{
  "norm": "rmsnorm",
  "rope_base": 1020.0,
  "rope_fraction": 0.5,
  "init_std_down": 0.00962,
  "decay_fraction": 0.411,
  "doc_mask": true,
  "train_tokens": 108400000,
  "steps": 6045
}
Each number is 50 + 12 x the weight over its row's rms, rounded and kept within 0 to 99. Layers, rows and columns count from 0. The size before them is the row's rms in percent of the matrix's.

# layer 3 MLP up, 256x96, rms 0.253, rows 192-255, columns 32-63
115:58 36 77 39 32 47 48 50 43 47 40 22 46 56 57 64 54 42 43 27 41 38 69 37 58 47 87 26 45 54 56 63
105:35 52 63 33 63 49 38 32 47 22 34 51 59 45 50 37 47 50 41 43 41 31 45 21 59 42 53 38 52 58 49 45
113:55 42 52 55 49 57 51 57 52 57 60 53 43 67 57 94 37 37 46 54 55 30 43 53 54 90 46 29 39 54 65 50
110:24 38 54 44 50 63 41 36 39 39 43 55 38 59 45 53 40 47 55 46 47 32 47 64 69 77 31 40 45 20 47 49
104:58 60 59 30 56 41 50 73 33 57 73 45 42 49 54 36 35 40 38 30 59 57 34 60 48 28 51 58 54 35 58 36
108:62 77 48 51 71 60 67 47 40 45 51 54 45 44 53 37 61 70 31 46 48 68 59 51 47 53 33 52 43 41 41 63
113:53 50 55 50 39 31 40 57 49 55 31 52 69 67 34 42 50 44 75 28 58 39 49 47 52 50 36 50 41 48 40 61
063:56 33 50 45 59 57 30 40 59 33 43 54 50 67 47 53 38 47 54 57 42 20 52 56 40 50 27 53 52 73 62 55
097:53 60 43 43 46 57 61 42 62 56 61 40 39 53 58 47 62 74 47 56 59 63 07 60 53 56 35 41 54 50 50 49
050:69 61 51 46 58 47 49 36 49 73 53 56 28 44 53 59 40 34 59 42 44 73 29 48 34 43 63 45 59 60 31 39
085:51 41 47 33 30 59 74 49 39 58 60 43 51 48 61 49 66 40 71 56 56 32 39 51 41 75 64 68 47 60 43 54
095:40 44 28 50 43 50 49 55 61 46 54 20 62 67 56 39 33 50 69 31 56 48 30 68 49 40 33 48 60 57 45 55
081:53 43 45 53 49 43 72 60 70 56 64 39 29 55 60 35 47 60 55 46 82 59 79 55 54 54 59 72 58 35 51 42
080:40 51 35 32 36 42 50 30 51 26 52 70 66 46 44 58 56 42 57 47 49 44 40 51 56 44 57 34 57 64 60 46
084:36 44 54 55 37 30 24 54 37 56 53 52 52 20 23 27 44 64 50 40 20 41 32 56 46 50 44 37 55 40 41 53
104:57 55 56 51 58 57 48 65 67 58 62 47 43 58 58 46 79 35 71 51 67 47 65 44 34 78 34 46 41 56 45 45
125:62 49 47 64 30 63 38 55 35 41 51 39 69 50 35 31 31 52 50 56 51 49 49 44 54 42 58 66 46 71 55 58
113:40 53 55 35 45 37 43 31 49 65 56 67 39 37 33 67 57 61 34 56 31 49 82 35 57 44 31 64 31 31 54 21
098:52 59 81 36 57 40 44 50 56 63 41 46 66 36 43 50 61 23 40 53 48 62 39 60 49 55 46 56 33 67 43 68
107:63 70 52 49 70 38 37 50 29 45 42 45 67 56 56 41 36 31 38 34 41 53 53 58 61 58 44 49 69 48 26 44
099:47 53 52 58 51 23 52 66 62 53 46 46 30 56 38 29 51 40 46 40 59 64 63 65 47 30 55 44 47 47 47 54
102:73 45 55 57 64 59 58 54 54 61 34 51 52 55 76 54 54 42 53 54 27 45 48 58 54 63 35 57 31 59 34 38
106:51 67 62 52 35 59 47 40 45 42 54 62 43 53 52 80 75 23 39 52 53 55 38 68 58 62 55 40 26 39 53 61
093:53 45 39 51 19 58 54 45 59 39 38 36 45 60 62 45 30 60 37 26 47 60 56 59 53 50 50 43 62 62 45 46
091:46 41 29 60 52 64 57 63 48 30 34 51 46 60 50 50 43 52 52 65 33 58 46 33 61 51 57 50 45 40 41 35
123:66 25 63 49 53 39 38 37 69 61 70 64 60 54 59 63 43 64 43 54 55 45 54 51 60 58 41 41 46 54 58 63
070:41 51 63 44 18 47 58 59 43 48 49 45 68 44 46 43 56 56 72 44 48 63 54 70 44 44 26 66 62 45 37 57
111:51 46 40 48 55 49 36 61 79 57 45 58 31 29 61 57 44 72 46 40 56 62 66 64 56 63 56 62 45 64 63 53
082:43 53 50 49 32 45 43 36 56 81 56 52 24 46 57 28 32 33 48 57 63 53 57 70 54 36 58 45 53 45 69 72
112:62 42 46 47 45 47 50 34 48 52 33 61 39 55 49 18 41 38 58 51 72 63 37 38 53 36 61 50 41 63 36 63
097:53 70 37 47 57 53 65 30 78 39 31 41 44 59 25 49 39 50 27 58 38 58 44 55 50 39 37 47 52 29 45 54
113:59 49 46 53 56 40 37 38 63 50 47 84 37 38 59 41 60 55 21 26 36 32 57 61 70 47 66 53 52 69 54 58
107:58 32 42 52 42 24 50 35 57 44 57 39 56 37 51 47 62 42 53 57 30 44 59 57 47 51 35 49 43 36 49 63
100:26 68 48 31 37 71 49 67 62 35 60 27 75 38 49 55 46 49 67 74 40 64 57 66 41 47 54 65 42 45 48 39
102:56 56 47 46 57 47 58 44 44 63 26 60 34 54 45 51 61 41 48 45 76 41 55 31 49 59 41 50 53 46 48 45
105:59 50 55 44 54 61 33 59 60 49 36 53 40 56 67 46 28 38 73 73 59 54 44 58 60 48 56 46 38 74 37 44
089:42 51 52 25 20 83 62 45 43 45 43 47 57 58 49 44 42 37 49 54 40 61 49 37 58 59 47 79 58 71 61 19
095:60 38 52 43 58 43 28 64 71 63 55 56 27 78 65 54 65 50 45 40 59 62 54 34 53 60 44 48 54 73 48 38
109:56 49 36 41 47 40 55 27 30 47 38 56 61 69 56 57 53 58 70 54 52 44 46 53 55 42 48 50 54 50 42 63
077:56 41 61 48 50 49 58 71 56 34 42 68 57 52 71 36 55 45 55 36 40 51 42 47 50 53 38 64 68 34 62 52
107:38 44 49 50 46 36 64 43 28 60 32 50 43 45 42 62 32 41 60 35 51 37 48 53 49 47 67 35 66 70 56 66
096:61 29 22 29 56 36 45 52 54 50 46 45 45 35 45 48 37 22 70 62 20 50 60 58 73 51 48 41 47 54 43 36
108:43 39 64 53 51 40 54 35 41 61 54 56 56 64 63 49 47 73 82 38 67 64 29 45 34 46 51 50 61 65 45 39
101:35 39 42 49 36 57 62 45 47 60 44 60 35 53 47 82 58 52 52 54 57 49 52 55 58 34 41 58 57 43 36 31
102:56 47 44 47 47 09 47 47 45 81 69 57 48 50 52 55 69 63 34 36 48 68 46 25 27 39 30 51 39 37 53 53
100:42 54 55 60 73 46 37 33 40 65 37 53 33 67 60 45 44 50 47 44 42 38 48 53 50 66 70 42 29 81 59 47
091:63 41 50 42 49 65 48 37 21 34 59 29 55 67 46 54 42 28 48 45 39 63 73 35 10 56 43 48 62 45 49 38
121:51 40 44 36 63 48 48 46 42 55 75 38 59 64 44 41 55 28 55 39 48 49 61 46 54 50 21 58 32 58 40 21
110:56 42 65 58 65 47 44 34 67 29 42 41 70 58 39 40 52 46 55 37 23 45 51 42 49 39 49 48 81 70 58 52
106:26 61 40 59 60 53 61 32 41 28 53 36 91 43 66 48 43 43 34 59 56 55 45 55 37 51 56 57 49 46 36 37
076:30 59 23 57 49 35 47 61 49 55 48 40 62 34 46 38 45 52 44 80 29 42 53 49 56 52 68 42 54 44 64 56
116:43 24 54 60 60 56 39 49 28 35 60 43 44 49 54 35 39 41 45 76 42 45 52 45 48 51 50 48 64 47 39 76
086:50 49 39 53 48 49 53 48 72 46 59 57 52 66 58 51 45 45 59 55 47 52 56 57 43 66 59 63 57 43 63 53
083:80 12 46 42 27 37 32 45 57 53 41 67 60 37 65 67 58 74 53 53 49 50 37 57 40 34 52 59 30 57 35 44
101:48 45 62 58 58 51 63 70 57 47 43 47 53 63 72 44 20 60 50 40 59 70 72 51 52 49 54 48 73 66 44 43
103:52 38 38 59 50 49 34 67 32 45 45 43 49 55 43 64 54 51 31 45 55 53 44 53 61 60 41 31 33 46 63 49
094:52 45 63 58 56 48 50 41 43 64 64 54 44 44 50 24 53 68 59 47 67 34 53 44 68 52 47 64 53 61 44 44
114:58 48 66 48 44 54 38 49 55 34 33 69 55 51 38 51 61 38 44 55 22 58 27 59 59 54 48 65 57 23 37 60
117:60 54 43 40 62 33 27 38 58 49 62 45 42 36 46 52 36 66 44 31 46 50 65 51 39 37 46 51 59 35 52 31
082:40 41 45 53 70 53 56 58 44 29 55 43 25 67 58 52 76 41 53 64 58 47 79 44 37 60 44 46 54 52 35 29
114:51 42 68 41 21 52 75 49 62 37 55 53 41 41 32 26 49 38 48 45 46 70 46 77 56 67 56 54 53 60 39 54
090:45 29 41 56 37 50 66 38 48 67 50 65 42 59 50 60 42 44 30 66 53 58 68 64 37 48 40 48 59 46 41 47
108:64 64 46 35 54 36 49 59 49 55 27 35 48 62 44 56 41 28 49 47 37 52 20 42 55 36 55 60 44 39 56 45
108:46 38 47 33 50 47 51 61 42 54 36 31 52 55 67 19 49 36 39 48 52 36 48 64 42 44 47 32 58 54 81 38